python train.py --num_hidden_layers=16 --intermediate_size=128 --norm="rmsnorm" --norm_eps=1e-05 --optimizer="muon" --max_grad_norm=1.0 --batch_tokens=16384
Each number is 128 + 32 x the weight over the matrix's rms, rounded and kept within 0 to 255. Layers, rows and columns count from 0. Numbers have three digits each.

# layer 2 attention value, 64x64, rms 0.0769, rows 43-63, columns 0-63
138168121071192110074132137093170117157126146165206157106103072130148130145123137157123135146175132064112115116147148069096154097147072149153075150090100171151109133101112158099186101097145115
112110169087174106165163151107088124145060136101105148080075123106148178166129113158119086168123123122128125147139097117090128142098087154155214164152146214138206117072065121153070112141123095
128143076144122096115128094109144130170150150145040167075155095138103096082081164133125117096132086097100111146168143149134145127074173099126147145102108138084110098149175119121101181124097111
151123125114120183086109103168129152078135153116081098117114098131073115147112133115130130100117160192088108140086125092140137152085134126082168156106120183136139153153125140097126139143098107
121104150131177114159084180060148092178110196088112158137117136119155081168106179053095100094147154174127127107133145137146089152171129092105095125083173135145110140154144124185121181151105123
135124148135125089153142132131180079109112074134132125151176116162093116133121114173088130092122100122108102130106084183071137141118130130173159119099124141130135101128158116135152109107116084
118166104116120141111115123119139146143126172126123126149090117131086127146119158135154158034116112151119068133117155121141106131067145134144116135158098128158157164141155124150054146084183127
194156154164076131080159123138105172147155089105169138124142181081149137140119132119136123163124142107137148163139200208109090099164129079098098155154134115141141112139150151106100122148165185
108117111134118165170152153068120155118116127142114136139100102143109172126186079093122111157105196160168052118103086176149143170182158131169092070149125155143096108097086065099126115078135100
103121093125127094137153157163115096116134110163134099083107124104124091106133109082131097168151106219175170138139103165164132123141169107107095123156099123117112103151095114160136179109110159
148076143144127165069137158198136156105095111118136150084139167097115156124148141179091071154121134127160139169139183183097119171155083143150117132118069171151177069146097121128133120163131149
152121149128189108169115125105094144076150070169146123157150123166119077168132084111120068118152113128159111098145109127100178091087107146148108129157103115116149152095146144140155114154191096
183114136156150180119120130139108125123129148134165165136090093150130098127111143087121117135177191150177129136116124096125142169141112158139083084159103096091125201107111137158150098124165151
060108145120126110125132129099116148168136141088108171124145107184142172135089143131108124105178132117145140119175128123127118135095087125093119167105137140152152105114132124136111182153123137
179157090155062107115094128085137102171192148130173185097100133088159176107120165106113126102145091172110089099107126162119145111149118130133159082077105088170096158133063171138159103090154107
125155167194107104118214146112161100067076103140128125164121146144123137085133158110098158079163116160133177126116166136118160119141143114159151159107136086131135088164124129138211149101081072
146062128125084109189116145115158134208137076135131161172097180135100197091088064175134106180101143107090185129175091162134111117088208108097171130107186110058117141072149132096147068133143136
136131135140137141197143105124079127121101127156150122136111163116155130132177168078110131146114078091144155122124155099160121111131144119118065121172157131127140081126102143163094114146143111
135115140153115139100147113082123151123131139075097200120108037130072096126136162122179100123134102111139105139091064076102144087085079158153153154158077088124131109060123103154101103107132122
139144147094125113084139188111162092112064128108111168142154144134141074116162096140109146172141128072117113125157145169134095131139138118112149142107115144180113068166154102126165150157139152
107121148146085123155109141152142157121146092156105105073134143104107117073139145138151072133083173193120178144133204160165097163182150138139110117104139142117157120108143170115038129123118175
# layer 2 attention output (transposed), 64x64, rms 0.0698, rows 43-63, columns 0-63
095102157130144189142182115105071120113094073148111080116168103119137128122121112132093036102164103138127155142078133141102078184140128149046173083117096129123109142101154126190123128183108158
127148112153115125125114171094167104146086172164112133128175145166122110165039168116161108192147103148161132144077102170167115101177217189123111163172128068088095161082121163158172123162094165
069118127146035091157160117139191138093191167095139120136110116124098091103162105181133125121171180162155119088161101055168110117129093141157106104119156163138092081145134157119141148164169116
115096144095111124147163145145136127130124103138172143164118133124145107148123111073135093113187112114181146103193142128128130093167172145141093136156147116144103136111160133106096131075179101
180176125107101107127159112162083146160178146125160067152126048193144087134149100133108100119102142160119152184146114083147207137138106029149142120153127090115147138120143119109142083147138168
126128116110176142090100134152107195134124128124148110139163094098127181146124151144132123138188154099148170078142112129087140146157127118110177072133137105111194144162110164193174151130123110
108035148130080110112168131162138129074117128153142107107116101106187093105110090099152145109083128168167147126177082116152139140129084123124117139101175086146090086096148109068138137090115170
103141144129191131160109110146129098140168155133080129067098091157099147121148100125125153126132116099144127127094097097141070137064071115129089136119113149143111113077136090116118130144142174
163159132071107068080060092107091093129072143102102164173122188164169156120159143155114185093087094134120106121160184126158104132114137126126113153158058106128148163131189143173159152098075153
151147149167093134132101130105170119143135198005180116156086113180065146121112117167129156086089089110135091171107141076175158145130161144157139150102140098129120119166139126100110132145107095
077166126134182084122124159115146080196140134162051097110101117196120104181091098137124123134126088091149127109116130107152051155131134189098133180141170149153125164092125127135112118145147141
171123121161158147131111141145092120181098135115140163095143113089154134134128136114081100152116181107120171168075146128143116148173093157144153101043160187118108119125143109135158147094086120
117144136107129117086155089137054077163106106133131120145146132144146125143142091072115123178056046119080127215121130169103148115114123131132144156091146155156093131132135138128092136091130166
146139123133104111111136124110139116100151167121105129112116121152137051096148151173067103139148173116110149100125108082162165090157075132112145113162135132130064132120145138114130123167152140
124137174135142144124148109185161151103094045134145106131125112152154171121122112153142164112120145087179140150140070127097108117096109076114078120118153113081164112153159097164107199134072166
154087142116097128146107082188147169167162120091083142106121071146101132133131156140157118128133143129196163101174116145123136079103161084098183081173163136108159122174089126128118126122140129
108163086108151122088122110133164157090161188145117153105203088134143111161169192139131140123117162106106093137086167116167134082123094151174075054133076141141145089155104086171129172119146103
169110127180118133168088141126155133131125154099053163124090145124159131137093094132165141133097137174106119145076115161140129139141129118161136201129154137121116139131108110128113085137125145
079114088139075114122127131106135085094189127150109141109141171085128151074160083136083086123142128110107118123162090173136086132201167176162100176115122142076069121147137112142164139119080181
138158137137174143102164145118085160132184123154130123090124109133086153146126147143130115133129100125118158089135065089160102126145093092118177139176178139104178161106092161170152118168118099
079140102111102126112087131117166115166104169099135089152094159204114072162151098163123162059159111103106104110115182156142105170085127129141069141152129118156089086119123093081078127102155132
# layer 2 MLP gate, 128x64, rms 0.122, rows 0-57, columns 0-63
198075108137105141147070111085116108136137181127149141167091098138120142117142154145106136095152135169140173095102120058123127112104167107136146128085134144136158179123117136108114114102127118
073127135112111097135105189123099155118168144148129114134037116063152205103192131083153056182095154152161083150112103114138108149094114169051123106079129070108111133081052106128123096113155167
132111096157126072139143104134127135131119086147147150113151133073117143139121129120187111135144145139066113124158147154115149144130122131101143123151170121094079148105109136118145162128164138
138134123095092161160131178132127178037199135117105159104125117087100116089054155106094113143166136105090124143145149146183088134127122080145136138199079125119115142141111127105087192131159134
120102156168058164152094145103095107091221164137074148036163129154075075131099096150146102095120119138093096133109117118122130089135102130153112124160102161112136122172128139118152167137148149
104099098120174107098141103118106130163118187131063102117120138119104138130076136122125167139138117116170119121131127095076146136130162118166139149090143145097099114104064107129101104104127073
134126117168109084138138088109208096159110130137095129220124110145150030098154159093144107105137132122138150136138085137127118150121180092145067137137132154175177150139153215105183124102174140
096135109143139126129098132155166125143128200176160096201105059151191127145122094155128137079158078113130051130132116102076197122127050127114093112141077144074134144108162111086176136139125117
168112104104135160101103140116099129183099139160216130123134152130138166117157198128073097053111140128184132162143150144091103100102129092177087106140113113201128104125102032108084107100116102
114145085135165077143121072170130172122121133160131102111137156110124094152153162205153135159146120195129110124091163126074109177144105136154150112100179143043080107138129124119163044145162161
133139104126106153136135088148098151098160086151183149079133140111053154098188144122127155173138191103124141112086149129084056064103107090103069114066156177117105137127122146098090131184170134
099110130122174175153129136094156070089151194167140137168144096172168157117166107116117155199076141101111130120155100124133066078134137160133021196142151141128175107095112114171122134088112136
126140110118139126126074165121182171063186139122160186139182111125216117135135200089138145078115154128069054134132125163156134161116089120081124152108148162173173117113145171136110123099195134
061139155097204112114156168108144139127180182161140126102147111193186131135153177104115177062162150134157056149134130120075115129141163114092124100092103128201124077086169069092145149097183140
078112115106129094125092160146115145147140199099126127128185096137098041079117116144124088120175178078132104159128142199092164113163111142184145158160173058102130129175162124049128140146125107
138176150145166102126134175138181133109088153135085095130116072048135159129119110095131121101092134090115130102093128200140057138123164099202114113200104130104155101090124099072082087191127134
134113122164096130135110106136149180192162094101152159099120123110136154161137209108187149151118138098128120137131111099155111148183087081089104096123141130105088157099100115103159145160115137
147132145184132091141089087195126135134119134104144149126154160116161109111146169217107132124148078181108115122142097167129175133143144121129103125130129055097042129087123110133167132133111156
144117102135130133123125145129161097101120073199127146116163086118108126112106109164129088128103160085116176167093140143189132090079124116147116098129135187142134128136171088145093121132147127
124113211102178114080121060173150125106183125153074142111114141128135129157138123106129166115152129107101179153142111090115114112066086084130126132096121189113080081151140125147137101076109150
113093129149142135139091113101109136095123136078122093164121092139157158138129134134128113118114165084175125118167123178132133058115132069115158102165118147150089118147088172117013110146130154
140166161186134102139127186160040138097128120135125103154114221128093106133130103090106095085105199086127070170117065189097145153118086115105114125098033134138133117114141101046042117140205122
144088121127116097182092154116120159180130123138159148102129092111126152072164159161140148093134113154159080132196132116154132163159138135138119179081135108175132091065135193169176156160120094
111114180092082181165121131162075118181180126084150169118168183114121119133072107097115137084106130063096081084112143126096150095168104160180122158128148123112123164099093189171106159091165072
106069150131117098117133114131138139155171148097122170107125113101143122161103142100113098105122097104131173115124100120109150158089107117122128102099156196086132128123114157144113174088165127
131131115143098100138173131169200083146184187029114090081116161119098144132163119145096110063151146141150098144092088086161043098132108096062104150150133153130146150103183082124121122131127144
105083151172125115185102147104132158122088131110066122107146136117119120138155149123105142193150144158128097101061111184099100153097138139141148099132107125130091116132111116141121110167122127
152109092115184100129148143105140143128145136128121110174100136120087122130121088149106146129116152086136088186105170199123104152139131078109072150166164167128123130081161093134169127140172107
117126098150124083146156120141062177140162133102128142181194137116083119091096123084071135092148157129140068133110065131105132119105094096092106115101116092098101135083194113108133117169212116
077162126138140106156182109089126195134104143148141069140179030175077209087161087139159155131122151144112127123140148147147147136062132144168097141124158139061116083113090108195133178131176098
138122149115150110171121122145132214125134150138157147122107136112139106144098177073147105096045086121141141136149103080110081144124162105052133080105121097130136127108150107158148108133180140
189170122085168085125163114179123119126160156096088142158123136103187128076152117136104198069145068122119126145129107105125157093126108124124122141196113135139164112143095086094110141118082061
135070129126152104134154056182114138102139163126089169145150163181142135108162100217159124109154134111173077170119127122114142111135124103171154164184138061085104091102117131135120067173095109
118146169185112141074104165179144133110141124116144128151090148113142092164162143142111078103151148105097091103057086047162097127120152151123115159171186148185092138124158160105168132168114140
113088130130156180185103105153143116181164143195111164115133127179134157123170114129130144150127133147114096140113124149139064143090151130110121162104112087121176147149149138111125167093122172
082094139045158149108123130202136188134200138171174131073129117125103131111099103187199154102124166075114137095127042117165099137136132170128107094091212090157091104137116066066080130180127131
129142108099122157116164123140085123108143154129117134157156128174094127133124105101088113133122172146149104193072151124111147160100130151143091074144112134131136143153142062126068161132156116
147124110165158161164195144142128125128135111149144113213086100189211134088138126147123106107106151095112197086145127166075177145192162166173143137156134127136136149115086104144132148095149138
121101126102082134155155118151139182106114148112075124163129116111212112154127163065116116164156127106132147135136164118136146108124106066141191037133115143179167124086163132119119147087118117
134146138131109108152112127199146129117118168170081108119111146124110125134118104113113114154155154129104188112135209167129155173103140156174101114117151139131092116120128116183154084125126149
156118134109177108065116110170117156096145118150113054107121123169125125156082088158176127116124145119121166160097116129111111117138083113158129189110115096133107048147144134159122162138084141
155099118108102167149090102161152142130130145092097211145175164176206112107120182109123193091111109135095127177149124140154118121145151115086160086132107106137159131190132098128186114116138152
145129108130127090105166085120181148151134121156153020178089092164161121141091149100116160120098078143155110154076040106106122219098120059118096124124150112086152171196167115151095150127098083
127130050156127049115099157171082162134124161174138150104129127098106119120160122117180142128098142096133117125130118158091142132111118104108131097143109110108139098105139121158152147142142158
177126133150118153098146133103138180123142160095074175161103075112170109088144104077106146099116116109116167149075085107125092080122097087121141094079087110110175072145141125197121095159128182
136160165185122077083169149192095156154135161111096163146173131091137160127146055078103107103119094109195102194084102163109063148096074041095152119126140159131081161147147159138148139171194140
190107100134158120075099107128174144142112177151155098130157077120083095180111140145128120147143116154125102097038084082117110145062131099090194083070155091125153079118096144114073152193145149
173166110148131153130133155097147047143174228122062132037123149026175112088100107145128154122089148193121141197059106117140181092058162135203074072128118087122099114060135150111069184082100127
098111122155072097093068138168162140131126117117144123183096156133127138052120086191090216128110140154179147081113080118089136174109089169141118168174116078116141181182092171071182144122166114
138139081122167133084150134148065081098160158137116110112153106102105085117151064096108124145147113116083094071150141122123090093080112181122184198133163113144099116129088114127117158177126128
124139077164123159196170128156151103153123174079173122123151075117155165152112144131105148068101197098129180127142101090180094182159142171153145143180138172185154069193094107077160149047086037
149149145134133087204100107111096112145174124112155157139109153143094128167173106114084099190107151071159096113068144153123078075069064140158103097079169110120081108102140114195172114077116147
133153049142150117087115154099083086121156138121117096153128124125124192155138128089092108156086134075183160118181133152185100120087112169137174124156132159118130124094139136107136162139128118
110189104084150105167156159132158161103136147080120141188149136090143148166119074089125128131091118121119109135145174163093203098134118114158150186123138077170170142114174169077116171155084119
110128120125144078119133113120196101107116110094120145136146119126122146103120132104160145130085096056110117135193062033125160119138130148167149166114126165056136086158148027056176121136211096
198150137175165090083117160144118140124156083086161088083136075182185167176080138133127192111119125166121101068114109141117171153091117133098103157114103157133090130108110161107165138170049046
133255165196079141182193127134051234078174121174172168183128137184105114091115142060190069112167164094120106131119092135183084101106147158140120109161126165123075124156129190121105086142109127
152130138130153163041112202143139084143125174077110111096154171115125110127185099159141119143121192105109147186151125103176173074089090073132151103071094160161066154128125124144119101129161089
# layer 2 MLP up, 128x64, rms 0.118, rows 0-56, columns 0-63
158107106189137143129120116127117120138166167189097141160089124156107158142142118160114136065114136168094145131107111071160095121121151150110139145066130175139167154153117189094108114157119116
139115072146137151105117117144192096175130073134154159127176099166106092178040127142055187099164124135125145101133157162148104118157190115217123156184095151134201158168138119119112200092129105
107098137170098090126133106184145133118136121141169152083131170068110166103123146133155121122152183132110124134126101115124076125159114126125104113084165095130121149165132113121134192133099129
112082123213129107098162115145116077207098099119104125137078078137162101115203091125165175125092102175176118085180095138093150125117108123089114128121142167101150102150107136169145097131131114
217172125057149143148129173133163131118100074130135142156144206081133156109095144137150133164151077087119130140122102152146100063165134192147117108160159136150117155107141074190143108176145144
120110119126117085068120090102114170124104128135109108100121152153136140176161129110119082111120126118096091104147117111130175125125130131109115130095185113091052144079109152167120145130136124
116160123067181105133111118152102122090142171165113121143081141121088156130087135134083171133153118159125141134167213128144154145110141137160170206087118107088103141075188118085059171140147173
033102133111132167196091140102151151105100157138116139161131119129133125154088105117149156098167100145147091139135127142198209108163109156145094093147088139055113141117161119100128185106182106
132095162070158081162123118160168084129117131135217096169097108130117114126082091187184137093159093170128114090137159085126139137126100150148131177121099082150128198077199109131104123198172125
135165148120186165075148091093177100087160152144140125178171130162103142053102093133041127103138083145150140109101163132140044153157112120132188111116136153166085128144187169076100137106147113
096117180158183074127130165088165101175150120138121102144109102134186114171044108102100149073117084158132077120181136104193171172128119192087220131168083094110108130120135132141128135102105136
130124110130114110141170132118109142124158131074147108153047178127078133100115120124144139063132082170117167124088141117126162153121115139144156121083137153087081116176115170092108100126150118
131093167177061111141141069147099063132106153155118058118091138142041119141109093131127110176153116122183173123153125102103127125170130136215183113116157103081102140115133098107150160152083135
137077092135096193143123129090104126112102093156147136114107147093059158129099059112182098210103131075076178100099088194119134143143109140110187129159164158117171173103073144098148066160121143
122108163133112085074120102171101166159088170128121146185170103187143082108102130151137081065131106149146083166131132179130113126070125122137147114124146105086163173205157186081138156153092140
160095119139107178137145102143088149114162140146134127165147129255110121147160116187093146116161184156146150080137087109141144159139132133121117103105137176164123162173084132134197134023165086
117106163181185171134143154122129104123173138106170118134135202141120077108131108120158076154129183147131196115126118123113116147117083135111131115187087151161129134096130132123201173083080075
112033101142112125135148121097104100160116154130105123090154086123095155150086152201137169071136165144113106148148114111138129103113153153144082152137109089124103162117127131158113174110105140
128110126121124102182196132122147164127082113166101103124151089147139155127110116164111103159070136155088122137150088153178130100125101147170168100095115113120136097158133106129075089129154096
116051150194117157144103186116177143138141151140127153095167201042113105097109141133137089219170089159143102106098108130133154145175125153106117135058140092112113101126124089074112112114127132
128123090078116114144131101135165123148079204141162126128159058156125141145139075125181167149093181092116123143136127115117133116131135174147164118096131167103110215114084140153170176074126126
193120155122168120146132133163100149139103114161108108127196097189123146092069116049093115134134151182127081117156057128100216127165098112140085114113036113049161115055148095110102143117177128
128049105135085146114100140101102088117072158141129051110133161105074140098136111135180116126142200137105130123106152099104103115125092118152091183083176072168142129115191159155151159156097142
120120097046143102165099149089146165089104137170105122142128143130158094084137092125126140152183128194111125166108178122182117083173109115049140168121121062156107116098103126137132133153145136
143157136123082099167153089135161124089117151108102102149106085119121144092131143144117139147122148115133126196164137182176111126106155098131154172122119101119132116141193121109163124147119141
101110155091124180097161175061161121085091110176156127191108102107110105143127173195095068155090143121101175093123135115109133146135139142136122072081146181130156138149122171158125155120166075
127127154113115146164198123114137150092093156088117119161138125082162149094094137128090132113157091194116130129189078123101111100157128138079173157174181087152162112144131126143125110155143112
110147145122064115143117146107119090103100137143131129090107100147183149108136153051132099165094130191121109076087159079127110171139072168107140144087084110116172144180081101101097076124150166
152128129143151106124167116125075173123154098113093126122171142111083133108087153121127125044136174130139076126088036123087148107117063138115133104132098132097121164122179122097098116214189092
178182182117112137076114135110122129137175144131140124124084082131113114107105090121164106130082119140091103106091148141102112115142161101126079124094170181049103087152100124077154086083118088
124126177115123089138142098081157201131190113125127136131095100118153147123081172115099169164096136181187156134138066115170105124147156084149094099145115101135125108088175131163131102105138155
166095175066112150116173137121111127069140113136147122128120189072131066090129129128142173113136124210120122110128150177128113117186092119093108081090099162140122143181159118148129141128121166
135121110118098138105187071161150100134141189135125140121082170173106087119231129187201135106139115072165090132118143113130115103123144078136150104125145073076140043083133105115112082123163129
135110141114084136128177114154109143196078163129195138156154198165156089098114153088103109160131055134101171145192136136169116097154124131132156126095209130121142194171181146111163110115132106
159144106116123105081156124141111110123159112103144103109112154062101139111102115159079141123194132134144179113133134134168115136198107129123147085123116157147075166100148136127116099119151097
156099096104181157089133136098103213136137128153130132091135186145071151114126171127196156108150195114125118156123071085148093106134151143106066124173207097181094055149159098067132147148107193
098140069098109102151128111103148109114081146132184110148143132113086164147160136142156117122074122135125090137158160128154141089138088118155080095031141130164095114171168157141142093139136072
161094130088097108109156161144134143135080154119054166097143108157131087131141160095136129164155126155135171128134152128124104132136168153109071185120127126090125128094163113118071188165111089
121126150163176114165090152147122088151125128127143141088151180092090123142156108124168115116119092097159128110147084201186109124165133205101135174124122137140163165137094159123087168206090143
158099151130157105136186105099168127110089110142130116162132095137048144142129121125091121108171157175141106122092107108077135093131143133134158118136177168101164072116132141056143153118114131
099141104164112197161105159146124109173149123111137176116154135091098159135174162115088148134149116149065111120134143093142153121095213127138133129136160124080182156119132097081142125122138113
099156101179213118117157094146116176099135163153115130097120155168127166162104130126107197120133105139110123142137212118081103063094116130120087114086188165135183149177130136122126092109117174
134139094136166135073160122103173108120142137119149135103102149130151087121139166166141138054117126090148177113119094144075142127110132053147154111141119118061145107140188188213133186140147172
086128118130091105147137152131124127064122124150166124112141167119085114121185113151152129089102122064127123111179146123159154143130123145093165131093141141140138128099110103162169146089126148
175123169096087196134127090114186158106040129104149117106119065141172102102105054122108132108191126112129167110158084107123142115048111066117146122095149152123172147107142093154096126132094140
176101102085075169119101150129174068129139115098180100154072136109129073102128126186193207105124137149057150089175175122159166173124137154148073107108107095121183166071085133145138146064083135
109118145162116141147113119083122160065093136150086182185066131120132093136193106121121122125096140079132179123144145179083149100132080191133151123106069189147209156149169164134148137047146116
145089191081114103084176120160117122133079112122140051216192167224116101154155143133075139161123136068123163059144173159129104175087084116062177191160150169162123128221108146115209165185174169
111113089109111075117218128144110169144126163148125060119144094110141176128158056180091166150108171132155092134153108156073158169088127171067130213203122146125089170089076149146125115138133059
210149107133063148086129118082100146071185149192066143167110124158123161115104082162086124113130104104144148185146087155112130077134135129155123120135118109065151109158121167113159088127074161
114151095174074104139138113103137112163144070080119246118131113062107105065169182175128183101125076120172092057102112133109132077167060163154143094155143126102089139131131088076163138146213173
088136143141092116124171179165090149105161086108125180185109162098123112152173140101077151166106096112127133119099157135137118033079078122115127159135165109098132116168100147167164144083118134
148187120134149120080135157154138088137070158058103124090084127099114137155113075083141170177133119073138106120161150137139137131140103034139151121123138127125149164077147115109096129167151119
145187123123146109158152157128102119159148184143109147093108076060137155149115061127131110130099137100116068084118156138080217076106071163154156112127131121179130137094110155132119196125163112
109144173112087148175119105114069093158147108153105084124160121122148050130093198124090096105130104042066133080133113172087108090093184084160102135160151093119107101120034149139125155061163154
161114105109140142164085118051139155139129168083133101082073118123115123106149128072147131067215105108134103154175132167090122087182188087137156077139121145100095117151130068118101098097167182
117064141065178154059050148157147088176147115133105108043183135095125135141156109173098126109066164142212143093134148137113166154183171081102111116094162024141123092131102067139140136163195144
# layer 2 MLP down (transposed), 128x64, rms 0.113, rows 0-56, columns 0-63
099152100142105125098096079177130188112168114121136133101079105135114112110103164100094131146123139156184098087148135150150168102143119081108098167095091124130144187145136122143121128092125121
177138119102158074131174055144145128102086089177112139143165115162069132126156115063165195095045113092107087128191139143097118177085099081176139143201126125136155152107161095155128190172097129
121110118143114137109152160077091118143084132148127130136114133133102115143138086088108104108109106131084167180132163128155168143105104099124166133141069124123098171171124119126168134169124154
172104120183123059169145110161166135083122172102190148150198073106126064147180127097145111035057165015128076120141076168068074125061128121143135116058180152120154145141089122190153078092124128
127151102065123101120115098093169151173099144159142096153078073160083167125125131137116167165134137085093128120151167073255187090078100118120126164159082134138130118088151134122076134129136091
105114116137121127102154113126133138110155125141114115140152151121174142140179176125123099159114108121126088134162095082136159156131170158086083086152117132118082100110114132137114118156133114
129091129133117100129122139064158137099082189153145132162123134169081156094109192176128109083074180063082115163153137113154072140093097095099105099077148112149087113107150147106125096066136143
057086131119151147144137162123106126210087179131145168147175135147127079132121121050146063099155105149155109173132157135187136154076146132068110089055099081107160173132245161206165064114130159
189153130168206106143130135090052143131167131157098101083107090132130107086151092129123086139060121087066148155132145151110193120176102112174149127202110113174113182126023129141157087110197039
185128153113111090179143053072113130168109076131130117139126117113113082165132118147139119071102096139125118104167100154114082185116119090066153130158157101137084139140092108152103072146191138
084062125149185102104176160125117142108156138163108089126144099098133056141085080126062096112150153143101133117150103116134136126106099126201204129160186143108100155072105090192128123149088113
157176130156120152185128128022093168131169148132147132165050097064160117071095171122119117135153104097094053153152127143111027160073192082184082164098110183179125076107081172144144106094074084
083088191115110110189208088232093127070104151115108112119081121128153168060153060176127093104112114119236045089138204167116109112118127047176149117128146140106142146235070091097141165205135131
160183103109085233116082154179128113093115152103085156150117130112074115091121071133104180145190131178083071036136080131135125127060129110229117138217224130047074184143141156062092123197142095
143047143170135127161172131126093179153147147189125148068146143146128212122128123124165172104150140104166086147154155115171079094104172205161159130049101115116150129136158098153155091135095165
091143161138120093139113176165186130041152127144128083128154120147153129143123132170138117122203136136042105135110113142116132163120111157159122147101110164051147170136160142138177124137146112
162139125174144123146145124094090091139131113118129134103086078140137079103136132132159138106120140132115165125134118107125125100174120138131145196147106142102086160165180108198136202162132080
138128118149153132108105190088136112151123192110140150114097113148103174164125108056134107090137152138167159148143120139107126136104135121120127132128114123127147109156116163110116154107114121
178081151128107118108126101106157143104148055175076161106128090102115121103097108121090111110151141127118182154093156127163152117118136135123100171131153118136134123096157120178135119142126185
098136107098083124164100134137087162100159186178099153094143179097157102068155113074176115194111122152110168095166103149158100180137148116101113085149161148116109108132131167207117163105133161
130125123150116091148098136116168171108205150183100157090132208083112109123094127212088110114110116121122128117164142112114119121163072150115103102123162118105142156063124129162090148128174071
122142094122154139181126108117014119146143090073085174063137105089096130137061156124104178173162098157105111155112069154102100206111098154111143052093075057083137186071157082128109181108102081
154108170093126165115147124144150124133095110033136142133123088112134121124114109117143139153137091174115117108123168116135129107175155116148067119135103157095108133142147190059098144135140130
106175036107137143100155127161168116108120105147136061140030092150130111120113089095142114185178149158147119113104153079107129150146134120144140119125151115101146088148146125105159198159102139
135127120141113091165148137173121153134085122155130126137121041116133136141101138134106102138151158144159103142073119121138098094152111101138144109132151121117129086137131123141169174118149120
105140087135111163131184135123115108148149139119132098125086089083117078073137126206159126184059145120161096114140129098122081128133135112167122135100132120111146181097118127168167122134107030
123133142105180128097109083106102140155110126148163132115121161178132178157125090120150094114089123100123134131150132105162143114125135111161143146131120105109107130131121131146095114083073078
133111166158145075126119157105193124082095125085125114166125148126175143133152102108116172164046146125129100108115146133157152112087099122119129188084119071167110135114099109105123140144087174
126159075135150123153109095117056093158166145125097142094121176107116180132095116176116146124162095140121161151205083124169090145142131153116139068089107106100113169108175100102113151075143093
120154190147159166129174181157065150108106151125125120159076078095137180126119112110177177147207099134111137137150128124086129134101163139161087120100171145154095126129147169113192064117136135
149140108146180129134110134092143145141152127107142160144131179111115116138096139168090104146137129082145148132131089077136080134171101139102125124136066130170167105124129106177194150104125114
151116132161096154086066108139111084102100136110141110128194105107103123119070144151118104178128148127136120088148191133136103146143176144081097117057124123146125142162105147132156178108168129
108167146160134115166137154170097102131141114137147159095154166097126127164102140097101100143161105118097092145155120099158183143116082129149129078156164176149111161104150072108063185164087127
112135138131111119169173067108165136091139101107173206090149130118132097110143132097120089151122108153130135121133120163155171076079120166168126099080102150127154218107125134154138117132112099
145127148133116110193124135117117182153118137117134126169087101116157133131137151116133115118111157104116122118144147112110145103047158102133133159136155109123132082150092131161123116118095072
158125105160113159134189137114076120143103136159142179141175225111133115070123184153076051159104159118143079140175157135132139078127163121149157101205111132202183125163120088108164107101088128
128139128155126104142153159135172077135170163152104170099122107152141135153145134102150109126095146147122126113136145147093107136091188153117118148139160095135157120149100124167155133110144123
115177115148126147089123125111112108111107124109147081185179134192153098116103146161106129073111151130114148123146133088079100124145118124132144095111141106121129120107155111102181118104130177
124170165158149177126149124170174093092189092116130131101132143110134171100115107161108140127075133117125121141187097116147081116127139142079080154123136158101085170165109136157144140078169112
184132142190117127154126118109145105108132143158154110169121193127131117178154129126135102132123102140102097145160125090123122119143118139134128136145152181082141090094119200140132130099128108
126085120181090124189124185130213134128123152147151130194136161147115158046118091169144128199072141130141132196134101138118096164120200082101151092120175179136139090144148134078160132170182136
121078094083109119080095125149171079144070126115133176106135122115148155128130099135145106163128173078134148129105100114091142137129174165143120129111134097132086158146130135088127171086146140
116079095116167101155148084129153133190134108130143166083104125104108101150109122183079153086107122099149101070091092082108104102157116136117152085191145127119130101138139195143095162166130113
092111167134116143132157144137163119091117112117076114140134121120149134150122181145142123162150105153130167098119162121182165129151145123132158133153135140118147120163106116136122104107132111
122133049145094191088145088079119131103125087143080147123130108113052155151139151166104118122150125127144176120111125174079115096097099150177101124193125089109207150167079124119115157173108098
131122158113080137140135188128141162126107061141164055148098128119143047166130222147146151111110205166096086089128163141129140121145114080152181127189141163086129146155071100113174102044117104
112177093096112135165150137129131093038134099126121097072051124133090166096162069135117184082136151123157180106128150140117136117078087136099080119162063119100198177161107164164061154139159115
027132099147148110093100145135164126093132158159106080208131087203028073130136201156092141128100122151103116132150140000145080156178103058157222108112127145138066127234159123195143153124151107
198098096135117112111138140047135114087059076105146114139059121113084148092167117086125105121105177180144127161233198144113081110069091125074143136150093121103127152063131160088165082067114137
144177105150156092118149128173087127099114108181130134095123132106103065069144151163151129084086175133138163124126148109085091154170179184129102147110072101099106095148179164170146151138098132
140082113140109096092137133058074077161139178082202147113068131097143090098193170145110152065124111198193109085119099102044208186077130105146135112194114090110148144150134121234104113122146132
087158135179152150118149138145115100171144101139094134130105140175163135074098194124108148170122145115083073150130171170120138052128129126134087147105150079107167122146179143136121087140100173
138149124184127131118126112096077115115173152067134117146107096165169134116153091122114070133086103140149160122145098084148151140137132121185122143154170136161099145084099140134122128151143112
097177069119170108152178075159119120145186075051135127176118137142103145163119108113164117145134130151103147135124128106074067114163136147100136155152171100079139163160204133212073160162090149
132173141101108164155139103230127133113179143107113163091129109097153122150139142123179141108144066133078087163139117127120111074089103100174107142135101075136157097100009165139131113083104111
061166151092105129101169131113142130130133137120182139146214086129201154148131091128118132149116150113122120145081141209173112037126171073113102133115165091101143157124171096157144160162164194
129090151098054114131192222161126130099139147121175154068081147099097206085152151112038109065145170098060079089186169059156056123087212139121204181092153101174122098184065080105138115148119125